Weights of a small GPT-style language model, trained from scratch on English Wikipedia.
Architecture: RMSNorm before each block, rotary positions, no biases in attention or MLP, untied embeddings.
Each number is 128 + 32 x the weight over its row's rms, rounded and kept within 0 to 255. Layers, rows and columns count from 0. Numbers have three digits each. The size before them is the row's rms in percent of the matrix's.

# gate: layer 4 MLP gate, 768x320, rms 0.106, rows 509-563, columns 240-319
# up: layer 4 MLP up, 768x320, rms 0.109, rows 509-562, columns 240-319
# down: layer 4 MLP down (transposed), 768x320, rms 0.0634, rows 509-562, columns 240-319
gate509 085:125139087137064093120177099122126179117103127121135088092104111119120110111110140141123110117090145167168119135144151072108064138131156095062104157134158110134089141096123136144166162137064117053136206131111081161150159136145094087122109123
up509 086:109145108083140073170146096108100156099102179148126128096115168130145104152116178157092071047109149156099152147111142103156147174118084180147155185162099144160140120094065149119181134044125132105125118122130118128147100147095132110166071224
down509 091:123151088154118143152099105131100115108145160161057119182043094119131156130092148160186114126134118126065111090135212163164045224084072079104126168077224088127164130116130175074149144144113123093067141158110135114147135213079086107112166044
gate510 102:102094137097148103108145078152092144108167095125116113140115104120088150136101166066110116088185130090076152134124105114074124090131148175098163163167149135120147108133104065161134125145089163133153028150201115131178105102099108125163143183
up510 102:140158116064183155163196095144119120159138172132107158143143171120123168161095138192111125154150137076125159151100141106135146094104131093092160154157073146177141136081099128026148155119120110116119123099115123131133148158149177154123134150
down510 102:132134120148106095147177121145131115132080168146161125077175101116097124147111180142081113130117125120138077104118145098074112118183167091111151097129099157112128115140166159186154156102152149096106154117135139156148125123127209070156167131
gate511 097:138073138134096177172049101119150168134132075145118161083095162179114093085097101141128088151135142141126082104110093143121154129143080146132074127156138102121068152118150156136106104106169122156178204117038191134142145164146107145164119121
up511 094:094173116099090133102180063070074175099117114114132165142147100117076191169144107108179122175148114093087076200130067079127125109152141146123141108118101182181113112144109135131105167090182132140154148123165125198162117146111074184055157127
down511 095:162085150062146127136124154134166154127110106128105134004121122123128108154112155141138142197130115111192141146090105158108101168125143083147125163142094174126094126127111201154152130123141145151169209109135145147163133125097123119124139088
gate512 100:173111152152115165144087164181169061167108147067106139079129163116107095169053099128115145097170145122121161126086122136143165125137119169123099087141161182108158109120100158127117130176181078155145113154124112098102110161191125126112200165
up512 099:137158127151096123187155115118167135112157154108138080113127114116140170145127086100181182117119151143062111078147149101088197203143150126192096147112085155108128150149129103159148129128159151119149152106072106068070177156103091158182132172
down512 096:124056093057215155130120101098108105129119089199114153175165136147138163114138135142161110146143159144144145106149115086127131080146101111061107112119069099116158123147128148159155128134184152138116109114136100079134112091079194104121161092
gate513 101:143104146121076132149140083138192131138173146116118136147069115155131069083143117166114110125108095129121079141125092173121141179133212124192151154129039129128120110166145109094154116121157172136100140135151148119059107130173169095131072117
up513 103:054109200191183101154109194157115151142132115089111139118202077122163169142148058207136127127093162120100127131148178121162117143083133123057157133116080158139141083162131092162158073113133171139134155129085161138096131136130110177165182174
down513 103:154146115110134116064110079070115080153120129180122141074149151129090154158108152064135162156137165119068144134147138114199120143167141069144151116154043114153125182138073196105133163152086122172166061078118149133143171147096174128131144115
gate514 099:129161114126132099121154123123132085089156110102080171126146199153093088100115206157176114134141074159116121085124138146131151111148150122101096083139176104141057141151111126108168096123081137071125121129115139131120171096081122146077148129
up514 093:132139138109088107113113125087164121123128121096125125071153122151232171146147141096114183124125184155168127079105092138143087192080162089124174124135172139086131139116137079121089173148087144102173134143150051127068114158088166150161141136
down514 096:121088085144165085180146153157108193123100144111142133070121118161134121125107132154118147081140123097144144106143121098127112150143113164090109153143162113089143135096165129134123150119121149098161188196108155137154129044126105129129158091
gate515 106:172126151141194095070153079130153138103112133095115095132109092106153135130069162113116060124152120063156128094143110153077157169095124119121101097152122118156113170145104105096094140180096170142151131128188143171139115112081074187185138097
up515 102:167115110111117079110177087121119212140161110098121172096166111146110073200088159141102128111119135119169121065198115138108107116124099155157090117122077128155161177127111076148142104149073099094129068137146178070136141115150096142171144155
down515 104:080128160121123069083140146134149147094119151133175105187126123160111108179161141193044124121176128125103139079083104162183087118097141064096182102132153206080084141128075164106154172134167142156088137134099134165153100056142156152168174131
gate516 098:173161120174149102160132142187078104154101178177090133045127122065136169084173162098083148102134165125175082126120119101150137139090106144080097119184124144128092123187138085090136060127142167149159110140159132105110154131107097116140124155
up516 101:110140149145107137130154051125146132128101212139189117174153113124145156086100102134079108101083102055176132143136050074112116091074103123166062127086117145105134128138103165093063098094164132132173165135110128097119164137125113103143113193
down516 103:175161097164124085108155137119125100173071135125125119189095077127087134182118195062106108049129158089145059122119128128153137160114125134059135049135148128121060116142062134144168090074115167137154118090119098141098137136137124099131104103
gate517 094:138140201147124129186143142122111176128134092180206128140148147082106162116155117110137082156154104158123159097103086080061110146171123040217056091144123140091121171101102085165140150108094078092133103146123090151174184120158163124142156089
up517 098:175090078126136097109103138202201125121122124131143141120115173104130158034152061148124131134107148108136106178043117083125167147108097133141106145166139172172099126081113120133174141165141084110133148109118109174133133148104170130130105140
down517 099:153093141089157112167145153145105153143097159143199094132127159153151132148117156103085049099105186145151142109109129142142133117150142158158097137182119131129073082126124121117140062124131049127144106152118202091194129122110133172112222170
gate518 092:117098167122079159121188144095135168077158118158073143071122167112098128161104121138121088130116161154120096110126193145116147136103129161147167157179139121200141114104110137094168090168173137107096136140136151087101132096113145146098119127
up518 098:068140120116135183112107161111144132112091192169112142174074092172079141110162076118109100093153150145121092073186071166094140157141165149117187144108149119087126081143096145125136101155141124137088101088123094112166167105106109157065151132
down518 097:127151116110086119082181071098114109154168116103233063056133093146075110208088108091146126111094152104118111113075149108106163096098133081183075194138099154099127185129127066171142108141109186070149180146131164124155145120102156130120022109
gate519 097:192151123180217098092090157183131123114186146129100169054133093105166135130173117093142087148104135183064133126114119151094175116096161143165131137134119128141068186113175104148113123132131138129150144112119132132130148115141172147134138108
up519 101:153191182119130061099126143079096091086132092083113142097100082163182115143071105119116144145167092196154163104085119093126127090160076110106104118145111096167097076085109179137152119111188115110119111106141193088097145131174148124128102192
down519 100:107117090168144111076110124154082134160121150064142134151134115120132137131128153176087098092118182153182149090140105126096166094140154168157112153150189111119099090065085162164064141217151114114109176109113121078145124132177131166136125090
gate520 101:116135154119146091101162173082112144194126079197159122174207148151130152153100080145117146166147107077149170147162109132080113189136118135061156109153116164115094098119136092190110134064167104173109142149127203157140176127114152164142109134
up520 097:155112093097096096185131193064164075141118148155128142089134098133135071093146092178142117097054167165175131032098152128163095126143121064147124130109148164121175148117166098146118138125118128138140167105071128093094089118143112157104091114
down520 100:174138158135086116142100088105118137084115130144074083080112142151117108099174155161163104163125101144079096116143102121161128131154126118150128153115106162147090180226106138108112144137109169096093107164084109116125141145121132132135184148
gate521 104:109163079149145117117139104186185104123141090119129116157093130189107117148090110054111110128143140121144131105127158099127168094141137133128126096100147122036122122153085138186057142141117167147121182110103172107133115121168138121101151130
up521 105:193146073120144172101147143141103130148151126098127091151134084122126116093115114118096177185232168145134141162103112098103114119139100085107162145171128139117160088118135139155139114213116135182177115051076184074073137134096113103148145136
down521 101:157156059120156146075169141085143169112071105093145152142172084101080057168120151126148131112157125123106193126136083040154121094132168155160164120169182151127137155147169132166131161131094165155158066056057185156149110109124134128144089168
gate522 103:129085132117061139140056096088119108202115121121177107161129101186077157103103125081124155137130096143163114161119155101130105130100154135168148191122150099189134078104081083121077155117060117173129135095162119101145120087169090120138191121
up522 096:128154140142110144121094066146166130124105118133112103149134151109114114121185134198058170165090106118097126172101126079098125137117126141158094101134173099166045110107085108137192184132133136113099124153134114171175158153059066106145147145
down522 100:132150115170086102092125155077108137147105151136167163069139155123116099053123044097180148114167105111190126093141126083159200115125131088122155135101123069166107106128178114141195064160185127182103135136092085154154156128074094165199065125
gate523 104:144126095150175180105196137131137097152103118141141129166141146132125179179148107153127127123098125115165110082109127142101154127099144083149092093179153129138119060161155132118133168116145109151120030188053175122097139125153145136170198166
up523 103:170110132053095101147138152081164121052108094087110090161090094134135138117144089164144107119134180113161050143105158148139120090132151125097125147075095116118097150151071152122161124160150072155220143146132090065108090167123153122122152153
down523 102:105105150123113070169137138116115132065158116138141119154076135153121084052144146106112192124124132108067134135128108140181079117137137136154161123143109111160132134123072144142159063176110127078129208190129121135165116137090082145151081108
gate524 103:164081145162191101112129142178143061148167117099099170172122130124186109123172108127074087106106132100106079109161160132146166089130151176132102134078118123138116133143168109108161171075124105131119134127180178130113132108102120180049115087
up524 102:102155096116224082120143098149173151108164156123132136111098113111110110109132138106108120174102122164185116116128111126200161101126129124131091131128156178097095150060166189129105110071154114136107145135119125165146108167142121136131118115
down524 101:159090147180114097073173122128138065084109134113157148124140144159107185177082137117098156110073127129084072170115124170085146139092130150180119095056170107162111117191145068105196099109125139113149123128185113152129150082170150133087160087
gate525 107:110138117087103153106106095128115141180118126133138147126154153060118109105169095102154167113152199138164091105089129083127102131128138131148143168119073143141116159142099093169138179148107100111138176104177061166090116146149082152145112095
up525 101:060109126078123139174065110148109137136107112144132143122171116111116098108171150126120109145123088059154150126139151159075140140137104131129102097142098094241095085136215140158138095090125108108108119142121149122147083108109174130109167140
down525 100:164156087187125114162133102097135169113091111124095180075087076110095134153136147109153171150149144136120108110098148129113054206059168164154139136151136047117130122066151105122098135072133100131107097119113133178101147120135117151100159179
gate526 103:117080182119093117167202103169153122191146107096109151143103096099114112171091056117149150096037161129168120142126094122116131112141100100130163124170160121100113135131133164131156096160102136072121171080159137146107174122109094166071121054
up526 105:097145079134147123134103087135133136099171145146109097169098122126097162152191198109096108189134174152093140104103124142155132132136115139131166147149104104144156072143177110206149165142160079123165183107106098106130191115124137142120162124
down526 104:148148142129129115166038184136086149138170156132127112151088073165118121159135162158084102082148121136081157113095137174130131133168107153140182152118037166082130155106126131137063153117138123173159099052136102176082152181081114105142156115
gate527 100:155122134147173181143091171158125119126092147159090089146090125109119167142145141161138183068154129116120095141092116164075122148170137120109123125182066111145166056124132140167156068134128096110139110144114101141087055157101094049164090133
up527 096:123163089209191171201112163082123142088175104138093157073135084141170139151088132138137137106156139124134166104143124093115119061094167140100115149088179142179094070133080161079167125102112134108173131167048079148105064113102144089169107052
down527 097:095139089099096140086101074104108119126126171181109105118108155190078146113121148203123119128139145184154105102125095167180105126143134111120132115110187132156155125097142173099202090183122141098181095124100111166107134148097174109176167121
gate528 102:076078132132089215149106074161109160115166081104177149108103042186159156143110125137142172129157122118127101085092115101109140153108083124127113152111106081118127125078170170094143165102149105097104101121059207148124152117147058106165147128
up528 104:149171169195119145118129162096060137209144099126142163140105127094117168093153074106127175154178182092112153115090158175061164167130114121132156121147178100147155160085104153157124142150161155139087115189140102147104084155161119116124118172
down528 101:134178108243128086114043185185130147120155175117145126058123167165109152132165176104151131057169089132116138128150132192120141119032137096134072137086066186155150108109098074126129172142122130157114182097159173068161195113177123090121105146
gate529 097:122071127120137127176148079133141085153109154178167106065136118114116109113142125131122145165111109146175088147160109141107095121165191137145193156102125133190088108119111133090173152091115076119110163152106158123134103048144189097167185118
up529 099:141108128078147164169078118175170108117161109150088154111028113146127142128162126187130102138093134129117136150075133131124140158109073173158144163086066105121152135116133146112094136217116121134150171185113079144188128127118151132179049182
down529 100:132140098143142117085134107135129145104121097121125182125108084122124167122099113129108144170085156151180066105172131135108155131086179171152100118079167129159149175159191164126109089167115179142136122140152146111149135161052145145112161132
gate530 092:154105087122092164150162116133134151097142137128104136095146106109087155212140096139087090142154150164186088179109122122161045109143103152147118065120116134093120103119109065096093136129146122157162177128162188166106100133100142095168108099
up530 095:117072174099160114128101148097120167125110108126125152134046121173118111174083087187131073137133106124147123128136108134166179104136142092137109086142070148121187114153178146123114138163112154149171140114095166152151151105155110137147145112
down530 095:098134053092141122106089157131115145121136124146162131137105140133163111101127126105134139052114114132134128106075169150074096133148104081155125107171133199165144147155114099105105165153055116167075132145054117169131126172104132101065103156
gate531 101:108085205151207169133102142109120142138116125134091118142142204086138156078147101192153152132150119157172141129151147118110144128192165093153164093082100127151167095109116130102104148116132115139114158111128150188080084155117156141112125154
up531 101:145128096049118117193130139158080150169124103131101180145133082119119140111113133084129160134155144136159101135114148173178126129187146125108110135148139146104173129152168105106084078159187124106130168159158141156132063120140121125076152165
down531 101:105116173148139124143182162091177130109088100078153217120103136122162108210082157083097105101131089117120147113109112096114111151135109115115098146184127140070106097186150161165101081169140097127142111027120075088115212104103132113122158138
gate532 093:155167141057139120103162124166114103150097138168179104148144134114151096204138142153112125085142152183155095120097140238124161172130136128109215147171168131114118106167123066086024097101139053164195161171171102077124170111102072149074117084
up532 096:117100102142168096123080101114140150169155123100163152095180148165181105145149100096090101146097169096160106087134114118108126123178074100108165135091155189111105153134089098155075126169163094103170141111148127093141073066133119119118085131
down532 096:124126129095102124123143162136104110106125153197099125113081151061124117122167070074121114165074164150108107133173136200165107136124069157089126133162118110073106080107127087143137101130090101191126088151140108110183138164117177148103120159
gate533 106:128151131180147116019120091113102096087128149126136108122144107128087121112114108087167134121120089181139141159160119126175161126105146055109108157098144122118140080143149131102144154112076151183122142122134175069099097139097134142182132103
up533 098:145084175110125151146103085145099101161073107067182126190091087093096134100103175134129133111157050115112163135147134157113170141205140121126164141162113141099113071111133105071161143118130108129141119128061113139127146115113124107156163142
down533 100:132126146136115191133114100122164130129141124117212105219112125117106115108081102105092104086153138072122119088081106125122086126073177153126167137167088121152130151112128155164111092129102073157141111111184088160138150160184206147132108177
gate534 100:109109141146170146114080128159171191175133125098136095204121107157140117100140143135107097154138100089122146160138103072122134088125133072158132211093132177121072158103126134117103123081139098149079067126140101133139156179015092118146113158
up534 101:100080091033128142122123061092112166061119182135142157091091148177142132128163139108069094083078153096131097158174127053090100096129160121137153197129079092131133095126076117108089099118109141167138095158129135113118125135122158109160142126
down534 101:105124148121184146114159177125090176172112102108165124136135125132149139113087194076112084147139077096183111143103116170102163107164131123115147122146053150164160158196089149204123160172068129132114082116128150133145120117126128150129139140
gate535 097:130135167111112086137130114127094089122061147131162128136123118167106111133190145147164171079215198124116093077110128100172126187166098103155184163111123205115072114124128121139086132125066084021153136202137145139124124100126150134080128149
up535 097:136162108202147139152141163133174132132149110095148181166159164137149066175128119199156131140115115097133150142200180124176102109154165143163116090118122138104144208139237135138104106148101080183103135184159139130147171125124131153170140138
down535 098:119126056077156121104137144131169117212124141123120156151124095097107089099070127030150118072145138113133094131117096110100163169149159120137150082171134145122135123071119151201113100151123126132109078136123131214155132133108176173148155167
gate536 108:154130212118155097180129084113162122093170131108120137118178093161086153088201130129111124154142094115134197158149120137080121148116137138112155104088183069091143068080099081101150127134092084126160112176148155154124086102133143131084152086
up536 112:113108163087106096166098177203108113150167145131096183129072096158107156134146139117118188109128100137125119124054072101080131134146101158116114120187141144156094098181136114139158093071109135151090126181156190157126078069115190171036115099
down536 106:159135181136124129097051096165128160070203167151085117192063128085095130134123126142151158152131142099190129113049147133105082089128087179105119122128176134123129072097094186184133103081156116124119100158091122118099165119102179183085113069
gate537 105:172145138115145137131099113211112118151158122223151082166142086059090152095077113073123131141133117139170101131137110172101203091195134134107099112114105171086125114142137122123119138078114097161097144185111139068157171120049146124177086106
up537 100:106176137094122144132161038151102099091179133087101161087177166110069100134172159128069176095130154161109089091088125121148220100129121054123110104079043117120179104075069116107168136120100140123141105126084158121155152069057136160113140146
down537 100:091082134098132134081124154126112108153154160095145145116138139130132091090082148191098043100138148139162184144100082121166085080144041135113129061114064135188124054140120128140185131190147087167124130147067122104143095016132152163133120135
gate538 097:120090170122121199140122128061160100141134100146195077159133128167120120131148091096144144040111244136154080128082093096134113129167069122122126218149130113122173105127135118156133139176106153109178151117182080156084164143148102125140158137
up538 095:173193123127145117102133096093109083095054108147107115145140117095173097146166162141096114129136138157085154070135106161131160145098141144140133130134106187125109133134143093137083106153133156105131122125140032087077072131156133119065101110
down538 098:113117127137150169123241130098094128110107065114111071115179122093090095155119186155104165133140089143100130080129140066127091095088153132131120129120084137116126205065129130172105156099088107138083097128162144168097170094157116155145100099
gate539 097:114107133108141153115176124105103130060154163153188090118121176113192118105107095131146150149161144142149127131141134127177070189066079072176128105154120161108224189159070139116143072072189121078076114094140173079123187086124148119174146160
up539 102:094154125192113086141148111113105116085114161148099132165099126153125143125089111128154188114128108190100096149150178141123135155145107142132106183083137185117083143134110104093042167130129146099134132114105119062127122132173136086105140092
down539 099:126111151104110121127102068084146135136089057109133114117085096060125082090134087108058121125174101099091110153156149115165088106189140104185164072084135134124101119161091082170140077122108116105097129171106094146180157096207115143091131111
gate540 100:134156110129136148132128090080118117151133148129121120157142090168147101138163128146187069145123141108138108127183133131146118132129119151103107054161099054116177076124113178165119152183103111109144071173113176088126133165099181134097133167
up540 102:140109133107146166140113106124107109156197153093131088129101163129082181093115101182091139100150162134112170069155161210190099096152135142110182129098071115147164123123144140150184136127102112157142149143127069178111178195119072102130138128
down540 103:124145065169122119142089114152141161136110130107098083168079147108131110114205103087166181109094139168084105115135102099134064192146078118121075150111088158119130098093096096098167083132179193162095074077142100157127131125103136109156108082
gate541 103:115128120138153120150102071116185114172159156113172154121190101185109159195097147123131135157131198101183141162131196117129196133115153148140153183102168128110089161094143131095149136180121161130148125157132139118101154177136176127087180141
up541 103:129086159113148140124160059187113098094136133128138135128163118118192192187098130132106127135074155072149060124129148091114143099194129196113108143139136087101086078062120123118174110164154075179143140132112099123165102150101069096123114133
down541 100:156098113123173147124083131129101106100073115177120136115036123090141133098151142105155171154129098114195115130109167139095140122143108179152112150178114111139099103113127109161149159175076064097075116112108088071119098133086087091196140101
gate542 105:070141111134142078136083124090082103112081090213146123080150128112126131165124100113126142095142137124142134115129075146100155107160091050138147139150098097131151111144115142157132114084105074218142170170139131158117142116146095145131144118
up542 099:111095115137108094114123145115203112154121137081095118100124146089122213139078100111149169118133105120160176162064130150200137156084102126085146144107132149104139124156110087104148079157135140131129119111086158129079148093102111098208138107
down542 098:158147138138110147150065187128185146102075132091083168119144132120050079126094098111116160137142142075156102108169123134098077037121105104178158166098107131121117143105161182123099123180169113039093072120164130164160114115144132100170140116
gate543 102:152117106129178122138115105102125117107121157112183128107130061114129080096135163107070118110142125111135171120097173065062093154107153141141155159134129107100150195084123064152152107184081090087102172079095127143148121131118073149117128129
up543 097:132145090108144139179105125188104131138087176147115177157162130137118157120113155121077062152130127105123135119107133108141109171098159130162163096163103070114145132087098168075131193131139118183145132162141166093181133128136104183099101106
down543 098:149146084116184169107105133095111100095121178180113170113170110131105130058155101110089154183083103121116162100113123125157151121147123165151130135121138136105105083163165131072062198167088147104169091091136121106085108123079133090148142118
gate544 099:111129114102154142124086123105127095121123094111201100098199112095197092167096083108182170197114118124163065158148093124121102154108129156114098154132152113135101160144146138103136130158184146151084126183179181137089157192085104080112194102
up544 100:145026151143121134215074090105144121111166185196136170130134140142087139138097131116099139114137105137069106091102133156124142098084127089148098128113085142157143105186068144145179149112111165111157120100157189073162184110101119182106081119
down544 098:153164134104168116153125120142131123153143146128132108183128090136188172193086094106050128096079125174108141150075117162145125140126111111054180049093094164133126131148146157122076162117080107137129148141159141082113104122185128070160133075
gate545 101:144147131109118097157176131173102121163145135124107139089101138158136146122067147074129180054133104146125134157157120092092181043137115098188136163089085116145107153142161115137091140102066165145116148126135152178105182130130169134165143141
up545 103:143156122168112140099133071117126135089099083102122121086117138188115068157088082138117162085093147160163123124092170188107110133128077129202106141176140072087133148117072140158111130141125208109134107197114172117137112126148199123143093142
down545 098:126194168112102138167206120154140168156133127119133151156101129062094115148086150200144120161098151125165183067107134144111130116166080097165156111119148128120155148169112066214137138058114191150105102127125163152128165141115093110137099101
gate546 103:175111114109100174116134145146134159115088152170127123128098135154124116126119164093099160139102074182144121142075126139142111129115153119133152130110127137109172127230181097121073159131145127132129121152163176163129130118151130137067134113
up546 103:138141185143104096103136163143078037162144096098144066101087070106170164128136151160137090169149114088160180126152113095119047140100140095109161118081151123118102129148152120096124143139129131185069115114161124091105101093120112123017139075
down546 104:061175139156153161110159120083138088176102159165134151185158146139152123086155155149141120107129115085034074080167089133182175170177122140068142111139132133081129172149093120121148133108150099094139063191110130138105158134140122112130145103
gate547 110:120117165124114121122118171111116120098133110200136134155165090097065121141104072112153138088152119117139123136151091097096086128174168135153110178122169171148189077125161160113101161104113111157126177154092117135126107075122160090079147171
up547 110:183147171108143164149141085140125090125132132148112136110129122091129132122172151089096147180075109131117082138070091113164121085136106137097112129132099098089154139078143157156084101160131120065177054091113122178060122125165097113203108158
down547 106:120138148168156114149187064109153110109157172110088140133118061168110144137109135167142099133121150147149184142108092138122159112109152167107063098126145111120105140168148151133154151162135114130152127109048081158112114132120091131101135076
gate548 102:156112114215114149030148123081137120110150133191134119110156173126168148146158116155107130131132135107100162113135090079135130130164139078182150149145117127154106141094143100093117118136102128090149108096114166044140128124138131131078165133
up548 099:078142111135097155165096102066111118186101179115111141101145072098111116186083168105143129131095115160124109135133080105127141128130121180092090170152155131134106143103120150121131099096133143152115101142153172157147144163151118153145137155
down548 103:098124104097111109134125128186149116167081096145195124112162097181109149112130151106177173059132109088128119070105205169098102218107095170105066110120145171156104152132100053102089166129131101109137132082096203086081137135152145125147096163
gate549 102:172175119191147113148170131056144151107127164082127067116128139077131143127142146151192103086148075098113105065159145112093141138123169064125112148117120161139164119113113105103143113165118109175089184153110147189182101140218136113140207103
up549 105:101102162116125098103085127140059105119169172135150152146102138121113147109178173076071145190144085101144207159116199180151125114136103155118135139149120179100108123121197064138165154157196122134145161204134122079086178125183106094088123101
down549 102:141156111094147196121195159128129113107088128125143093162128122089158113088100086107123130086123081157167145182113121144145134163187106141101115138108151181195148142189107171147137115011094114079150118077105122172129100113089094137099045098
gate550 095:078119081100115205167172101099097116125166120109173157137109077168132104105127116068081132124115089109090084162125148179041168083090172124102133151110129143143121144085133067121132098138097154212140097119068097133129166164160144141162174121
up550 100:140152159143127100102146141087198197168081104159190172161179086144152152159134149127138083175120111160163138147138161110163155141161137118189103091116132121115119103094105082148118114125141215122134167143189169152112087158084166128147079146
down550 102:095133095107150159158162110146189098115085143138129115126162102069152118140161116122118141206134129141120113151074175127094083112117088119158142108118173171143110077107128101137150071130162179081155160151108074186143102131122143086115126144
gate551 100:191133130104175120174125135150200147154104113083169140140087103142134099106147143151192087088107110135100125150157117118123207114114156131137118149130083181122099088114113124153123134165105126117092097119157094153098106082116135110119099133
up551 104:159153147132158115119190123100151111146089172108131078091102116096199096147131207116132118125107134097157140163153168173099137118126085131110124204112141087165137085139160135173112142164119171119120067212130158179099144161078118089135094137
down551 100:131146140140144137150134105157114137157118067096165155119127153121118166089135150114123128113158140133085071145149097105155119146131148140088143128092114133112099157131112159161190131135071119161116162205126117135139113077152183097131144146
gate552 096:110131169099176166114142127094089178121110119140173091150127117145158079131128118146178171163133142112138153146147189103201158136112140104202115169049066114124124128073175201133172134143097098089168110132058135155138114151113130095159124113
up552 096:080152148110097169194117119119187147053087143106157048088143122121104120118181119045131105192110180155160094065127183111140088066111167089136093128082091169085162154104186104109116119094156127208111187161161088097117179121096152134115072110
down552 095:134131169170110166077103100179110126127130131097131145167095135195162116155111158119190093155131142180186162118156141074080132166165107154168151124111130090111088145172165120094093199178082074147146133165129080080104136097094105084102111092
gate553 102:133100095122126115090081084144112118101132086106135060105171093121156127160067093119121148106125168101131134126077110114103116115130090173158109125144052126121104070094110162024099080133145120098112114106157135160140098151129141177172168156
up553 098:144130115067191128137096129116149144144085169139101138102116133154093104106135156169126177131121111087086149118154109108148122170128125135145111098100069148122179137080199177155142139221119122079163126177157130137168136085156147164092146157
down553 099:172109170126112114109097135148120162160115059113135105192118082139088058139141080178122141158115128082120137183116160158091127146139083116173158069092130130172160120110120089120083177144181122158131081126147197146190118189076128174149161143
gate554 095:122125157143132120110168123141135179061134126142105120163175192185152126155122092141118171049167116171157133179079161208104108120099099154068121150173187157076160188131150136064149147066126039110143148150141118139134120125175118152151146153
up554 100:130128170117082100117167138126076091155111094132160159151123136124114145184119115145105113139154151148165158133118170143142139131098101180201148129105171151079128138123105189099092146125151064165122198107096166195125075129107109184132140139
down554 097:129157097095131100185130075143143207122106121079045138052165132133136169172086111121079121114164166157123135118103126135147108133159141153203127087135142143128123148119096145119162184111118156156099142140085079095185132089162207115152163124
gate555 101:116114121092099142109199148114165178081186103111100103078091132100133129146071089137119136087162147162092128110106141106100128133167181143147126179106171088150134132129178137119186109094106120096103190179141163098107091173104069124091072127
up555 098:166146184122137099137185146082137170121104118163137156114161135150085154187135104152103154145200128108082141092147102171140192184208082133180178119104108132064137155106157114147161145126148135148106160158142202097142115136085198120151157066
down555 103:104108138141148109116155139201074168145132155103103090206118134145118120147164149142152112113103128145090100114141226118123106078095103148135129134116158105134131127096162154098116110146108115163121114117087158161126101100157116174182132174
gate556 096:105114092167184152145056141119141126149082083146119115145156122179152136088091101143151188162202178088089145140105081156137097084129163124121148192165081128085105059130150131139103136134143097219115108136139145137171139176125116164104195083
up556 096:102123186128067130114134122137086141135137121122132161198176129148152105137128123124140088139153158062181125158125121111063163129112065146112149131126130127122106150114137123176056169086099132114075070087116132116121143074087100104141099123
down556 096:106145100120178163091096096076131118127119121076115182157151109147191144118084150133104133108136136123110140168112179158121093170159100144186101163127136123169092168174133136101137110112214167150159098135138119141130073135152112090137165102
gate557 095:136148107116145077144113111109117142116114144131153131134133112111188146148100155116108127120103169118126071130072108114087175140187152170127181215142159055121132088117188104158171102121126144090137099177114085098065161123185102131109164143
up557 093:145111131117137108116128088171147083154132160135089130176163143096149175176147107131093124125118135108090148079135084105165103091124171096163124147143120140124118173091112125132141189160140143135139128137119060198119113162142162096089098165
down557 093:125074117136094112110106157156102181118135161203091155143081167151093113133090095092153198161076141077135185143106171107122109155148050068124112089186148113100146167135103149118143152137157165158115182133134054137137139168133191131144110100
gate558 095:076108152150107111158174136120091153128120077135190145112170145107130111089182128155129142079111128150123089139159166112119124120076140151108161126158098185120109093130121104160078154110156112175126194126160128101158110123123148164131133099
up558 096:093155134137110125162126119112066116172214129161121103137158154137190156122110143134118089173086139105196122132145150097108134124070142096159161074162130083144127130174123110116141112085160121102133113166094088115136186127146173088149119130
down558 099:174148128166138135134169178119106179172113141113129127103136117098178134136123164090056105187132123104113105195146171151155124143128146170135100135100133080082186156158095094156161154120116120097152111109123075171138118138187113140190165084
gate559 103:156186112131119121120079180154126104076113080095142165089117119136114149101164108144132155174144093133047111137153113123113152092144144158179140186183143223172171071156081066112101142140126140142114119115083125170153076081144154144143122132
up559 097:117098096140176170169135157130117186130158145135115154144129121108122180132161191132100117078105104142111107128148130056085137099128167237159133121157068128204123157181150115179120129170129107088108139141174115162142146105135105124128089112
down559 100:136094137147135117136124089140079123120153119117090126175137111163133172129128070187144130069039180059134130114137100147132129167153119046112133146104102109105125177129133102171133149133061124116141091178152083175096185135093158142121158126
gate560 093:147162118132097104075066115060140074224099170128132132115167139119117186146092097109147128202143102112138127091125157150083193138147077160118098153184146176141178089141115127132104163108026116149103140132072112137132108082104136125140169177
up560 093:152133111200101094112167089106172133128180172087173131115132117161184132160151104138135161076064138122119155122196136103146141127160097130133090154080109034136108127145190128120166156167121186152127105176108123124128136141078125109149106098
down560 097:153113144200124171131125120148119124113198152147157058151142179179176115117101174119130167094142137115109135169144078094117126090171170131093175194120098145121155153113192152108104135128117090142156132122167094094167101155157113096106124071
gate561 095:125145165130190153170134124160129135174110134123106100132078141173196116111063150147142126145160111171098116159120121127095144204109175132154128117063131098151148106165137142124129140102164151183150101067169127118099106152092140157076100156
up561 094:142108126120058176113144165145116087104121135160091160169173063184107089083103157136092112116105170112105118106106063165140066178154133166134134154094102171123125142143169192110116119065124095130162089177132156130166108134073129140137137064
down561 099:086108166146151109141122158104120121151090069105122199091118096109139137139146150132141106053117101143165130125168152119122143148097138092145118152178191148146122115188135163004160125120157153107122118132138147159151140150134111145128143164
gate562 104:161163103121065113128110116140135129115118123140130146143117092171128151157105056068158167126079143131210184158110112135117103095139109103099152130116122204063127091108159140155085126136103147153129127147129099136105098160169161073112118152
up562 098:171139074126103128071148112161097180125149107106089199200164088167149147118105082096149083103123140186170100139139098169064098112082135145065190134119076141117077108175106151130110156130133131108147078152130090203104111130161141174071083112
down562 100:121191105082172137123172127150081152140154191173127129214175163145112041156123121086111155137088178162125133145125128103139155082175083057107150126103131107116109136072179125116095158134114115147141175122114115105170165156119145101163204136
gate563 106:193154162126160112086115149119125105071126090209108127183123127123167143120159080121158173090092146227163100104172155123158191138148141100085121123151129088065140155051138095101165154140084158126090131108088147113120113136153122148117129100